config.toml
num_hidden_layers = 10
hidden_size = 96
num_attention_heads = 2
num_key_value_heads = 2
head_dim = 32
intermediate_size = 384
vocab_size = 4096
hidden_act = "squared_relu"
norm = "rmsnorm"
norm_place = "pre"
norm_eps = 1e-06
positions = "rope"
rope_theta = 10000.0
rope_fraction = 0.75
qk_norm = true
attn_scale = 0.187
bias = "none"
tie_word_embeddings = false
parallel_block = false
extras = ["capped logits"]
init = "normal"
init_std_qkv = 0.0541
init_std_o = 0.0
init_std_up = 0.0541
init_std_down = 0.0
optimizer = "soap_variant"
learning_rate = 0.0082
lr_mult_up = 1.36
beta1 = 0.95
beta2 = 0.98
lr_head = 0.0121
warmup_steps = 34
schedule = "wsd"
decay_fraction = 0.942
decay_shape = "cos"
final_lr_fraction = 0.0
batch_tokens = 32768
max_seq_len = 1024
doc_mask = true
train_tokens = 131100000
max_steps = 4001
dataset = "wikipedia_en"
Each number is 128 + 24 x the weight over the matrix's rms, rounded and kept within 0 to 255. Layers, rows and columns count from 0. Numbers have three digits each.

# layer 4 attention query, 64x96, rms 0.229, rows 14-31, columns 0-95
118147099116153159096118134107102109112121106121125092162142129138104100141111103098128133115136121159153150150136123130115109128109095129126117121116105126134148133136152112094120108172150136159091127127121135116132121130119093116091124130149148165119130103150159139134133154134136117145
138108101121125138130093148118133136141145177123139153170150115103137147113112096129121122123128127142139119135122147138115113129125132136142112140138122141136128130130134135101147156143138162142145152104129116121171140124104139136117116118139104142140103142127104081133127148113146130118
133123107115149128141125140162113132094127120115103120151149111162105111136139160132116149109145108153132147105110099114149100101113129125132120114130107132164122122141150134098110147148149130118146145110152088144091121067139093086114141153172154113121098109135095173100127116134129150178
123149130123105125117114163156127135116141085124136084067137141151086112143139173137109142113120153121162131079142094094100133126099161067123122122101140100158128172145124145116127123144160116093166123142157096169128087114142094125162137166144156131128145098109142132129114096167136128171
168117087098166150142152116134127138151177151100147138134114162128143142100100095145094131139139121115108150112140125146157129105140117151146121143131114128141114114070147110096155132124140122153086149135142114076153125162141110161132139159115105123136110161131102101141122117140132155134
119086133111119149119145142124146110119088078152095099148161080129087146133160138130144136117120130131174106127126087146082145132108107103177131122115160148110107135175125117154126106122142163082119095109121154130136088092130115080166127116144085128103108139118131125134100129141146094148
123118161129169107169099167188160139132145146127122121140150154150111079105122148159100086177112116076144072153096094151096161129099104115162102116145120157129102133155138116123142177110078142117123153099107108144125132147105122117163159154159122178143108145152131123140106163122087108189
130076142169137148128135151128112136154110143119122143143137104141095103141098149160127113161136113116103119119105149137070152146141097125135094129158111127115148087113101136102118156142135146133131168116120147158168147145154139115123092132140129142134109161108122129095193126127131154116
141105081138111140116113139142119073107116118125162126159076125118143169101133107163144125089094135096172123087102094127163149117174128120116119118171139091163091157134103177129126154126179086125120095117118142113132138152116123130156130120101133115151148132125136111128133134113088112092
119133169098086118130178102114165105107100111124096127126123154150126112130111156111098094157161180129084120170132155131079108103165101085145134122100128128105083176130171096130090100116154144151130103115164120083070163162109143128136146132120140174119105088132104118140138120155140159099
091185076101113086119129133164116109080118141096152100143109102122092083142098117122123106070132110133142185117112133133143134118144109159128135112168115133152111115144120100080147105131109107172120159119106118088096091098125159077065092100147151148141111098076169147127131118128107104105
117118090104098155072084176114138171075143123106116103114144201114126131158127108125141118176149072155092108138165100152127126141125124118139062103153135081078130164125153128150105138128110127102112167098087126110154188116110153180134089131125118081102181138144108120098164166115116167117
127144113150136131114170093112135093138110084139105151145094160137115112164116120092124104113163158150123131122116103150139141101132147090092114106145140123123126108131162120154089121103132116097086110150137125092105136152143107137145167132091152142157137092111134122107117127125146111120
160131112130139162155154144122106125136103124141119114179126187136105108144118126142133146171121084107171117176101145144112081107112130141082159142152192110068084100147131131160123108119140119166132157144127148074120115135115173102131124110106112112198147143120106170123123155158158105146
122109163156113113114132118074113103135078148129111114095088133126152110122131067114117158111177109078142085151146117157101099145120107131121168112136104103109120153103148151112142112141068142126135158045126148159148122092132152142095097084091115137142091128168140160146126169088103177128
112128175143131145153091100136173151157104117138149134082100118111130133067121146102131133141148143110077130103109109137123071164120128096151123137137111153128183140155138186106147118156138127120147145131123149103131135119109115153167145126136147086147111147105131111131120144130094164125
115144144141128134118150051106131143129122116139134079138126165116113140155113135101115129097178083125129144150104091148148153106155078139162097103126096153120137144146106153169127122127146186130127099147106179079118100125183151137072113108108156111141110115129140147146153105137137122150
124101157151139104126144118128121142116099125118090105158131179167133112148146158133145115152142110075133110145126171136090125105120177118100111092133127087119104117118129128146127097141138188112157089083135125129154112133106194115082151130140112101086122134140117105133110151128150149127
# layer 4 attention key, 64x96, rms 0.21, rows 14-31, columns 0-95
139135085145107123095156136121138145116131146100154135130152153113116117135117153119132095112108118136136117121142139107135148115148120129130102142143140116118094102173133114118115101134149126165120131110122131127115113112136123130110105135118121107143113129115118129124150109123123127107
136117088146192154168093152112165112140130155148137123128154144124108099115158132163108109110121152106097106118126111137127123121088155123118109082124146114119143145174096135081127132144118158110140104127104170119175135196122134108122130175131134128107167166091121084129078113124148121090
104152157120134098111119086186116105119143125108104146142127123125146145118149143111157140144155104140132155129117097156108131079125124114148160132142113125170142106126159134169154125128118134134095119131130116132141130126135131118094142105142148140143130100148089173112111134170138093148
138116137099087093099140123164138070138123103105114107132144119100114106123164167125147161126164151201131130116146137107131122096111164116150153129121123118120163094146154144169111137135137150141152147103156128128110076093160108144126119097096121119138103085173126161069150117137135114121
126112113071198135151142105131139160150152116118106154101144157116156123082101087140087108147117104072112110142137129167158146093142093134160137125130117123161149143092124125124145100138147107137092141141097139116172148170139140123128137179123135121128143145112134081130119103126138109142
170073105072132142128190122135163156129137120092111103184158092098121105109111103131093131167143102156177123129162093148066125135147134108152139136075132163161143147138139143186119123096174163103135106089101130142138088106127117167166100132157107157148118101081136125142143094106148129144
124072167191134088078110129167155116075151123146150164153148097129148144154133114156152141134141113152102115145026098144104070142085117117166099112147131182143140105107078174162157116146128178106086089110108104141152168119139126073109168105137095189147108132180106170080090155147132121163
135106155176147159128163153148118113152110128136139141126139117157087116115116142156141145156106137128096113145137130152088158152127103101128121121170103117127112139108126146152132192148162126124121179105123126160143139142155132138130109145115135135102152112118140138078182109137117166091
149100072123087154134103120133130113126117136121153100160107150120145128155160133150154128100087143106167129090087114132164140089132121155104157103139137109152069140130123137133133156115151086147125090133100134138139119153111119156162138133109137121155150110115134150120136128134125116125
095100172082075127096143082129166110109078121124126140133110147134112113124133183112093103149176158113105138174110180136077119128135105077118104136113149156133119115173150108176098128118126121172103148146187132084087134150124089139115116153161095165090081085131112145130131090154133149059
082196104141132142124110115197154061097099103148162121123121091155094142153079148141114145065132122134105154124110099120164103149109126172137137081131132145179129123133112130096159175132163089137103131132154125121103100138117136056087137083139145167100106065091178124096114110156117140087
121107089061123171094102147138134145116125133085094113116166190103149118143114122113122133145119106155107136106116092187123137171143138111152079117158102125105107160117128102114106111094116130122146112048119101122137166126117125151064098143125137058111134155114095111118125182119100184125
132132118135157138059153069122126072156124090145132115155105189130142118150136119104119155129143155183137157115099091146115116121118171103070101106146124172175127131131144117181117126103132128131118113147129129120104147097144075127113139118136117177154150102116125153084145157145148098155
132128100143123148146156150147068136134119153149128154125135149149143152134112124133148145180090127076174128135145125147084130121164159134113121144153146126104110115155141126169122083123102128176132162131136146117133098150088173078111143115104142124179160152108112135107090136151144104138
143069171099084118104125092102121149136074170136108126087088116144152164159120082135122165138173109094129123132129140164086099146136118128131108092106112123143126125119105132090103111149115141130136144089169155189132108153101162081053113089079108139149089139132116155122138165058109143102
133112165107102099134102114140158157133114098133179137090084137123097120098150132102147120155150140098124134117084115132110094155103153116133129147125101151103168135136170138108104127197131127131135172134107156102161149108116129122114148127135125109144102157122129148156133143100104147112
082159168114114126123169088120156137145097135149126106131165185091091118168080165124120092088107078101113117143099135167138147129139093097143091101100107095097142151120113145161135125143138162161121123146119143113067085153150145151111156130125121115146132089138145107160142083138130110130
131118163159099128111117120148105144129102130129086123190148138147146116137146152125142106166154125106137083133160158155075128116102137126096101081143115103151103112150117109160149100144124179106125109109138131137138112126092172108105155133105131112105125114126086129150136129110126135104
# layer 4 attention value, 64x96, rms 0.39, rows 0-15, columns 0-95
124119115108119119137132144108137138132119105131122121094133158117150166091118119124130113129150111138138132140108130115122126134105109142160109141115093126109111132118136132163129095119163131118166146120120113107142105141109139153136115143114147113150096133142142118163135095147134139124
136076109135123162146138121133081141161131139120116135144149116146121127110096143109102144163127152118140102143152102132134110129132123149104134088135117120119128114134111119138133123133147131129141116129136116138163160136146127112119120132167104140122135137095132077137156145120111122127
133163137115104087123168138090101124155130101139105123115132119124139127152112160118104108170138131109131144112129186141154145095133111134080145130131126132123133129133105115129126150134136111128124152153157128111119115123163121109129135127142104113141093096127123115111127133121158145130
104143116122129147112159107104125124148147104127155107121097082120122113152128161133110104085132150095115140123133114113128135137133113142131115113128113121125106145130118141111163121140117149163126124163129153112114126175173159122115146124119113156147162113113175137131142119115118117132
118152146118108132091132127125149131137120109165102117144136114109124121116142147103115149131153152100096112103111110114141160170156094123132127141159138128127145120130157142100125169098142169122156123117114176143136161105118157136159151109147156135115101152133136128170096111134144135144
110126133118132134125133134128113108135155152129119126136106124128124120094106137101143105136148118135142143101160168149163143144125115124093114108124133146111117164115134136148136090091161162092125095173169130118125125146107134157114117123145123131132136124122121137132095126149156111122
095116121099126129133140159109157137121136124122142129122094110145150125133114127143102107131124125184091144110127122151113084154149141119140095142131118145144146161135131159152132122123099099143131170122149136145132141163143143141129106142134136118117077145093134076139118157114142155152
139113154131121121097126139143127166112180146129148118134107144156127133114114112131121134148118134114168104145113156167133137165104134148113126118124106110105109154142130143135148148101152122149110123142125130130121141123154143132119108079136138099165135117141106127109093118121151166121
109120107129154138124089139146120142075146098123147152150126123103136102147112165131138100112128148160105110098151117104131149111094142127130100135140110123133123148161091132127128152147097115125164111124151129121154186132130123138143119161148118177155120121130113113124136150120115183123
117158135096170127127139153101137123105133128125093137144143124105131100122135149116111104135123124154151126115151148083147181107152112121125173086111114152162109134110114143138123107116110147121137139103103132115137117165140117127118148125100116161136128133127129165115150139154119116145
110142116118143121119118142144119116137114117085149123137124147131104155119109130120104131156108129147141095122133107101149124108113113122119093160126081139126143107123143080105122139137150137134150158121148124129133115112105142126117122166139117125125115120160163107123122171128092145171
120109102137134129135115123116130115116115127104123125159117133104134108114153102143129144108118092161108118130113140129138148112136127125130131143126154104104132133154139121085104102115116141149130081128138131132118163137142135123146105130138132127132134115105117125146128144131118138137
135143103110107109144149130107092144104132091113109143134105131130130105123115127158156146115131134128133134121157141139130106101131145113130082110122087148130125115091179147125096111100173139102132125101155129146150139132125100130169145141105112136160125102122121137120108118127139112113
167128110160114117158109148094121096135105110163133132136096127146135128133146117161127124111123130101144139142126105148139116181141106140106138109128134147115124152133096120095138137137107135128148128120126141130104083123154169127128121112105145123167141139108136147124136135127141132164
189152132142123123129132115128133142124143145137096152117142145142140154129132120143095162106109124128149148142107144122112128092139151128117123131094120120151132116114140123173105131122120137097145119136133121128118136110113152128153146165100133132100132144130127104167096104123106170103
120141147112130098111135091106152153094129146096146126078141139149133117130121169132133148107120124127122129114161101086156137123132135128163084084109137134140109114122146136140125120134147140158126138167115107120132093113151133138114139114147147124131106138119152149114105092116102134105
# layer 4 attention output (transposed), 64x96, rms 0.419, rows 0-15, columns 0-95
124131121116124124117146099153129124101158130115127130144115094120112095158143119122129151127120140126116105135130140139149140124137158137098171129130144123146130104136124117090145153147108124151103101151121131148111160128148084098135135121144118152099150106096111139111088133123129124134
113167139114104105098125123112160100099123122122125140089119112106102137141152126145123131086134120165153164116121138121130126125131113109130134149120138145142139114129138119129110158112148128137141125100140121111096103116119129112127131108089143124134132138150133202116103127131125144125
133109126173161166132067115151154139108120134136122122131152133125140128119155094129135170074125128123127132137128119101116123125104115130155121126117112157140148120116131128129136114114115144145115122115095144157114187126102141140090117106100131131128121147155149144133142137155099097109
115127140165137147164103152136131132133088121116108141115152142135146156116118106099157146165113090133137129120119153148130118098139162127131127143152117135134140141135140111163112133109125107102155137104120104166150114050102118118114115138129136109111097123159101139131105134122159113118
157116112137160134161139112135101133140154150116145142122092136141143152114108097157118119109104110159141143181132141126104089079083173132136142137102109088105117147132100102152137062137098106135112137126123087111110100141141083132109121166127113130151126118119125119099121133144140110140
133117129146132129127116130089134190137109123119139129111132122101138135147161113138084160118121131161127124148131103123105100116107149136130155148113124116148131109139124117105114166163112104149119149099110132147138142121148107119152110140114124114145126127137114130117156133120101134129
139131144118140110107148105120103112150098135128141129161168139101114120127121162133180142113154128091148140132141131099139140081128128130135158120112134106128107106129093125121136140128162168104096077110120117129122132112121128141114141107116098157130153094135129157098097134133097113115
119148105148150128166114093097139105135113117139132132108145120140129113140128127088111146087135128142117136101136111091106123110138138112131146129121169155133147123131149121135101105191108136110119118113129128147148092160115112147169125160118113132118134143132125120137160129168121094133
133135137130120149125203134114154115153101152147133101110125143149145136109103109112130145155138119090127161132123144118141115118152130133141147122149153128118129143105131127147125104135150143118085163119098145116103101111130153114131141089093122099130112147130151143122115117125125107115
116122103156118123126109123134126145137123139140137120116132130151144161128125121125134150121137159107107132145090137156106084116103121121103108149113129088118161137136122138097154129117138116134138158151137141157106165095134124128130122117120118111135138112121146124119121126089121164087
142116131119099134128137140095178114091144137144121115110155124096126127133126125129144132088144138143122166134140134129121139148143119134120160100130147120126122109153100151138127110106113140140109093128122128126111138129133116116124124080108122114132131092113120144126135086128163105084
124129167130123113142132153139125139152115135121124127106128141156122163128126169129141128157133138137129143126127135118138090145106136142110117125131115124156129127102097143139142116140134107123133158106121110106132087142123120107115143135110143120146115144159133130141109149136137112137
107117141121149143096135100150151144139147151136130152138162088098116137167135117110125109130134103137111140115128113128126159169113144120101180145114144129134128117140088113124186138146115120157149125146096122108101117113139192115127117109142138123114126113131117119110164156129121143129
107134155106154133130125139161131164150127123107120133127150093121116144118144158086121131133140112157087124111134157139127123100115154131180099118140127138158131141128164133157123117115163118104128111144130108133147175145114113143089135137159123114094133135154131129140132118113126127115
101097094126120105107125121157111124129150110130140136134103118149101090129116108140145105132130151106148127102146147118146132151111112134136134135114126125115131131132124141108115135136147095162103125139094142122115126151128098113112089119158121147135121139103142155108121125146147108145
123067126135127134145132171132124116104157119159115140156102111103145149117118058122135135137126133122128116141132132155127139122120119146097140136143121130125140140142150140108105154138118097097135129091139151142154148139119125121170117140109099153127130123138132128129141147156133119130